Each number is 128 + 24 x the weight over its row's rms, rounded and kept within 0 to 255. Layers, rows and columns count from 0. Numbers have three digits each. The size before them is the row's rms in percent of the matrix's.

# layer 3 MLP up, 384x192, rms 0.155, rows 315-337, columns 0-95
098:127163154137155131144113147099141152142110111105124109132102128156121148138132127131095142129123094170126130159118163114131128119152157103146146130134134120117144130123191103108147116160123095096125129143138145132158085157135147109091122132136105121136147167142124115177115111045140134155
106:155097119153133132122165122131122176109072122103152149135126122126099104156072122133127109109152146156168133068137117140147129128103135125139099091131144124074135125184143149147062149130123153132119133131167160157116140157119083128091149149152105121163127162172164125117115160110112147122
102:125185076137085117149153126134080099125127138120144122169182125156146141141108109102121134163111125139126054105118127161085087137107135139113137117135135120100166128124146122103144160133084104122142126142141113115131133101151123098135153121106124118138155121116140151111125179101156134149
106:107116121131157076133130094123111177094149140141103125126150146098110121135172131138142144136138182122135099145115139151151113104117111114139145165119129135142126119152155125148074130157136142103146100084117100122156121156175165097068101106091125090133110106126108118080116096114135130133
101:086113134130123133101175123147146143120132124152156109159156136159117165089113142088135098162105137131158105143174136121090144146149094116128162161135152099100137160096159154107166147138164109133104129155131134087106138095108121149163118142135129126142138130112168151121145172168154151123
094:148137137139134152126144122149097132154146130127166097143192120135132130126128111117145155088085133134113103131125178150168121137106143105116118125153078164113160122075150156125108148093136124110168188155119165130085128140121121131124095150130138082165138126132144141177102120151101138161
099:143136117112146168131104182077138130155120093158126139121062127160128130154145184113121120132120141102155154110141135129184139140178113122074144140146110116145143091129155140109146145082125138120142121164136106092102109130135097144080137112110092164108105111167143127105090115141123177145
094:128125135130118173084147111100132147072117141129121176117094159108139144113140187128147140162108130137109091102154110113151109103151188129110143130122108105123136122099107157162155135144113121121162148150103157121139102123117158097120093168139125137118098156121116110142117100155174112132
108:170127117120106146092127116168131120120168139115113118115181099143116124133135154143166147119116155132117133116122108143158137155138121150160111132150153115119165096163120167175098137121124161131119155170157151135146101146094125164127129157107100169128132126131130127099153112121123175094
100:110122133176084169101175119187116164110108101092147094135125138170117129124112166093141121095123131112094119169152134116112098105148155123129132109138121134156140147137173128131092115151105101116098168139150102104129135129151129184135125139112155092121131102144144123121153116139124127132
106:150121160143110122129091161126122082152136119121132107086122114127121148124156086156123096140125113140103119184118163136110127114146128138099147104132154138157110116129143114148119121097097142092118123129118179070128100162147139134108124140144077088074128165118157137121148111116135139143
099:134136108159084113096138126139212117119130095163122108110131089127117099159101145126067116135166106135121155169165089141115142117100127146104125112144161131111141175142107123156129108101127150162160148126152107141150149114097138114176171079123145116127133112096137158144117114123129157135
106:095092091132150126165189133106149087138123116147135111153154119117157157090126128160161169143105119120115162130171126123098159141110193125111112131122118112112124112122135140133152137114135120165167141160115150135109125134165189125160106123114115146143184131135133161177152107092134121111
102:161147119138108079185102108127086106093083132146112128113139084166136118089158156170104147124136155130127106151145112132088149157184122144151127122131121126149153113112142169130115151136085088142114102114110168113089128165140134124105149132100159145130108117104100129101112162119127107119
093:115132097134100118111139119114063088143101088142109153138095165127149115106134147078114143124099094127179152158083167130110101132120167119116145105133135116192106077137121138141141116118104109140120153129101116126096132117135091112111112156095142134140107115105124145132139142110169166100
098:137154122119118185189143168141138142147116124141117168130117096104102132077137146102133101124139119160124146137127066159130108135119096144108133143097134138142153119109151182106108160138120164128108143108156175121129138159147124143120114144096142155172078102144131124114134088135153115131
082:178078131105175115109108112087143141084148080109128176125108133137099087176144132103124103133125093126129119184161159131143151103174148134111147119116104119134166146154110128099094154120135113106132134106090126074129129163080152121135106064130108086134136100144084144097155119138141126124
092:137141154150113141122106102125164130127097122103151204134149158114146123139166124116138189145135168155077105116186094098130150156146094109101123133189115110130128139113073147120096130128155146125060136148125123096142096114094129152100135119121124151124136119131146186088090155115146103125
116:085086150118108142085123116159171147116116156111128125126137165118112157104124145156102101135099144149121116104150120168142155129119128147136116139128158098185145136134132097148105151120172052106115150132127108080095144131126127102093145142146100142139112163117134122117126121103155097114
098:107129155133144149078082111116086127116126121151138156161148127098135117139109156053174123178193120119144130108102134078150117138113138144116151087107121110154075145131154139092107136126109133132115123108168168140066149137098146105139127140113140131135090135134132141093130154165137144108
101:118106151103119129145144133127139112157127117108140136160148124105082121087099177156094140136094097092136103128140130106102106126172082154149158135128153129116093104096200120156163137140135104142147162085091117160134129159133103128148130125117115138136094107130127147095110107162153129125
095:145123153173143109096152110134132121128117131100090158183112124127106187152130100142143117166118149175154168112140170110095131129156081122131129130134104156096169142102134142091156145150158158161151114099139143142164133132114122106109110089119161152143116089138092137146170137150124111144
110:151096136128145142112119156127119165144082147134118141139141122170133130118150117189124165168107095174090128105110143125112124100109123122151144123116112153080123121119099094093167103123119121097101178152111125143127136123126112111136144114128124124145139131170166126133116082129170143114
# layer 3 MLP down (transposed), 384x192, rms 0.142, rows 315-337, columns 0-95
102:147139083092112119070095131142113119127124127138116081134124139143129132145125125105113105141106169169101139113167162123135117128121096126106115102088152110147140134120134144088130116128171163148162123142122149123143137099153124138122155107147138140175087110147097148116115152096137155128
105:152157135145100126083128141098112096117135109126093132131131116101083150140138151111121176151165138086140116087100111108152148139137190150111136141172115096103123108093145095163130143095100176122146105097133121103143071121147117160121131109175143103143101120163132151107095121155106105124
099:102065126096157091146118094148169149108132159148164128131092154125150107163146141136107125118123140114155148113109150112150148166127126173119107146114141143134128168161137164127077106099130165133154184096121126139107150111134136099137136139142115100117117139159114145157081195139118131109
106:095120138134095194120089130133117170140131147179131151110133137125132124138167170136100149143107172138118182174084142128132097101154107144117138147166107145151139135141111132152123116160124088134119123160110120125138128139123099128101106137149120127094135121117129162133154134137126135093
092:120140106132126150137114085104086143123127151151113107083095108117103109160129087168137130115145109117121150149143149125143121109133066173146092139089117099103110146163114132124172147140168146155122108116108113148121148126120096118123106141115098131142151152094105108179100149139134113143
097:131107129133133148082087099135145130146102120137139118148138127126125058110169106139097081118129169156142105156119105148106129137106157092138086092167126163115106145105116167166135119098103088127099129093080123185153126115150102133130153095152155129118157114144099135134157155162119132129
101:137194108135144150146102114144147123125135148138096118140152148125104159128152147115139148140166149145096099128161059096145089148103147138142123150143099117129105117107116125118156192155152122105094125178141116120110082132106122144133089102153172159128127129161194148130127116136126105152
088:148155088099101114119179187144111128141124104122070130160171160077130135168082114145135121109117083081133127088127136140151179139136122141163113112141118150115152162149109139129127107144133132171122158094110110122168167110119140114145155179114129123148126122134122110123103094157132166096
100:143116098135147163133105151179126148117115153144125130133139064131085147105146110166148142108086160116117097123170133118145088141121126104124118055137089132113207100136123139097145140100085145137132136095132139129096136082133094120109134117099168130058132146154114129128140147084134107109
095:112110112182154177163148108097094142119118141154121150152132136150142126118092161111176163157109149143119144170170137185090107125118120153122167161096137116147085156116101142108111122142175122112077139134154158152117121143162115104104154163133100137136149133099151149134109118137140099115
097:162121152087120166123133122120103081129093123121133102124073135145114137120133108115105132141096109147165136111138142126171139158166096110113138147126131129138116110113147139119087121087115145166111133143128101072111139106143117151122087162173079068089124117124118129136127113122131112146
098:152104085135109119158120133149094109120137091113153111146117146158072113133110124140092137145137140165123138123184117114151105143158124140103147121111142130153130105147117121075167162102106105088124155135152128118136130150169098119098123144122113101112138139138159114114140126144106141138
112:134135105167135116134108136079083146078112165124097109145113134083130147114119132074154143111123167138108113141138061103183095151108122132112142137133120157152138106151141151132123122104131162171149118111125126136129143135108149094111176149145139104099110118094137119114120159111113132114
108:154100157132133142158157138096142123140090120140122146147126136165101147115144127141166142140104112114173100152111118134116140114127091153102157101135148152080113157153125146129135097121181100146112110115110113111142142187137159123115109126081141135100087151108132166131109161094111100114
099:104139134113109103133122137104125159145179151139114132093126114148123115148137106104155146121103141139134180150117105125107087136125123136098124146130142114093142132118176116110148137134118121154123131126119124173110129154096143151090140133142136183128158126096135126188095112161115155175
095:155108153142126096159114145138140115123104124141127085130130079160092113152161122113148130076100115087138109125129159125132133092145139111080139117119142134162132098141135101092088127158139100137129118158166110117125134156140121154138140130107095106113138110124109117116097123126111148090
085:093139107179156132146112115157132152104133144114154144135108114122110115139165162131071117099182107097131126174162136138095158155147146142117139161092138123111080097122153143121116116195119121119137113125133107136135105185138128151167093116131103121145091113127110143113131116110105106105
091:107111129104140145086132169145114108112125131116129130121104119094129113142097142144106135114085124124146120154102161142145146134143117151095113150130115140152114126119159117135129160176128104114136094148146132158098140108102126128123111106163130086154103177134127107156135082095130143175
108:162128123060106156095109106090169114171176140127123141160146151112119129145154085135153127170157098122109094116131135131115140146117121147088138129119144153093130113120112143098139162123159128139080126126111136166144089129157126155170131143102122098219115124139148117098117116078109112113
102:139129113102143087089110098119135079134145140150081117130123142092147171128120149134131115075127137156130155139119096113110141161140133104114138144132119147125129162110121107134118132095117102134174147124098166134169142125139142096106129126162106153147131121146117140118105093103128137125
096:170135114117143147082090150111138100117109133150126121131182079168089168120112142155127162137154130116103104104170089163119117083148109132099120146101187081138114112123112158136103128105110129157127119162131110136143134156107130147159116091148111115147121125135132166138123108131188119134
099:154111129135101153117113129131126094180124122136129138108138175142113105124157123099113190129122145127125133140132125118107134124118163155157137108128116106136099122128112081083156126148153113107083145120143148119139134203101125102143163119110079125104125131081090150145119168142153164111
109:130110061107135133063156109077119110139147096145120104083144051139135102118136122156165142162122107126132128127124083123170155111138066147112124139121133119131138113146113123142160098133169097144097130175115113140117167154094101155136157120140160143133137130094115123115138117135126135113
# layer 3 MLP gate, 384x192, rms 0.16, rows 316-337, columns 0-95
109:108124090121162136133120131107120143167153198098152146076152148169131150149173118125127151165160142082103124074120111141153177137155163098118163128111144158137140136123142124116116141108124129083122120119149088138142152135137146129097095092103144140128117094148151129120138168123151158133
109:165135165186112157114143137135156182099138081127090144113125123120153160115124138154109149147098098132108116133127174116131100125066101124123100170107141143118122117115153149139140164108129119133081127106118135134118134163127112176151109137115155136123160150082159104158143115110109126170
109:095164142126127089129141170141085144094161146103129113139137121103132100091136098097114133155114124105129082145125150128088101119089114142159155181120125160123161156095163164117151117130183143102109060130113131144124166166087155147107159142152129111103111108154102119106110125130129195148
105:141129091146128122135126115145086126159169095099128124140153127106120160126100182151094101133110136129130130130099118151122107122148077196121122135127161095081082138109142181141134123130161115138141102117112086143121118123064139122122086138098134130096117164150162072115151105096139150114
090:149138088122073147094150127111126109134120101119132107144113111138066096131128099114138126129180135100154145125117135113117162128166151097141172104095133121191115093109115145097133150140124159133082134136132113144131117124121111091160165080166148162101106129143142133113144130094107085116
097:162120093105173112165113120115127145124145119139147112140117112124103148134107112103131135146147129165137124131128102096109163154115136168142109141099173122139133116107122098152160140124105130117125091122089108123125131172177126124138137168107131124140110103090148162139152167116184116109
094:130099104154125142096109146135132143158091161151134065120140111155117171121158129137106154161133146093100153117141160143103062142163120120148154115149112118151109136174152104163128135138137179098155102154103152107161082119102115155164154136072155091165163121146084091173128140099117164086
106:135131124133191139107064118116129136144112134120086126142158098155146158169138124151135136101158136119100099110148150140136133120069152140121115125138133120136135122114134134121167092119113102104102108094140090133186090167088120129130104129096117116121132148151138153174087122117139089120
101:153154138129131174162108092130077174119110137097141166160137120129132147158111139114139099065113089106118149117097165101098089163124133152103115106134133084134137145127117164146123126131168101127139091128109137110146134121080175125151115122123125113163118127094083096099101129139141107102
105:134142152172068124097128127129133171137101158114138152120169124100120110140143143105138102151106110130149157140107121087101117137158114102120153140081145153149112099098149129141159135092127108176090152131157172120132133147113156172095134093064080149138144108149112116128154175132112124096
096:141105122115140131137128169127148082123157091109128131129147063127118147110122138122090133150115123128097142144167129179121159130111123126098144153076116107092150157134160135113121163109140157103122135121125150145117103144103117151165141112153119082118117172141085134150164104130117114182
110:120135138126138152135135123117091162142133131141136166126179110136090137139135131142145149090147154116124126101122140130160132115136124111138130090136114111084177155121119114167143156139149132118114110140159148130133104110094121174104094099106156108097103144127103162164137163185161107116
108:157163127132130146108126092131146152114117120179140118121125149183133179176079134130125147102140115192120121109130131131119110121132074092104137114141107151149128111096073096119098148121137177123086135098107106116148158138094119101090106112144082133118151144138173107069142124119124096143
096:128132068156081120130137083152102136163094121141082138150139132136116150128125135125102143098153160151102171185167160116100124142143134153136135142130107110164141143076183132113151141149093127124130173132120086137118112125161096159118126067112093093114121142102091115118129154115133100091
099:126120158110137115112130129124130115133095089127122105074131113167161126136133116082173136121151073081137148117145136109112144130177119127135134109111139148101140151145103179110109143165144130125100160150134099124144116135123126134088175108097105128143156158117114085119142137125135141157
082:127131102134156138141102174124111073126111148071124132168098156140144141152147101121116123120118133167134162170175097119117130143177154129129156127135133152132145125084125118130187136158158098133153085101170107113157110117139130113148149124130099145137094139138126158137117138126176157144
093:114120090132138127109097122122087144117127126183113126112101175117088148123132133126100097126123097158137121084080142109170088162131132136098114152109151151143097104104122134153111109149170151124166115201109152156142138123147154136122147157139138157139132101101145120100128112126146163114
110:137100151128093110182132163125152171142097158126122138097101180129143158097124099102099133145100124137158123124158123132122156142093164112128114113154116104180128177131152102134147148153143083139106152140091106131143144137147146104097131140130126195092141122116132163152164135132118108160
098:211122137132157103116166113129132166121105125158137114137144156136156119151158111155131113121144123131189148150102127119096137124139100113141158132126122144155102150142123163108153144134146140116112133142126112169111112089104117116111136107153081159138145125101109107105078144103144098109
097:118133137110140153119084153127112168124159155100133115103130138143113152126159106152134104132176131150120122118128122126122120142108113142112157166151123171153172145115130119128131132087138162134105127137156107102141140123152158133133149110080105120100162155136127109127137108134170126152
090:131138113122060160106133125096138136132144143113192138089146095123174152132135081132103126169115144104126099123117153078108140144085101115150101149148108127130079152083091158128119118133114110108115124189080134136162097133112126121156092107095105135107092121061155150138131121100106137147
105:121146177098139141139152150139138162101101123139119142123150123147123124129172092134126106164111106067106100142097125115157125117110142096101133136104118130129120147113122152167145118149117151147114110072120125159164119108101170151118169106119153155087175133112093141122148144147129127113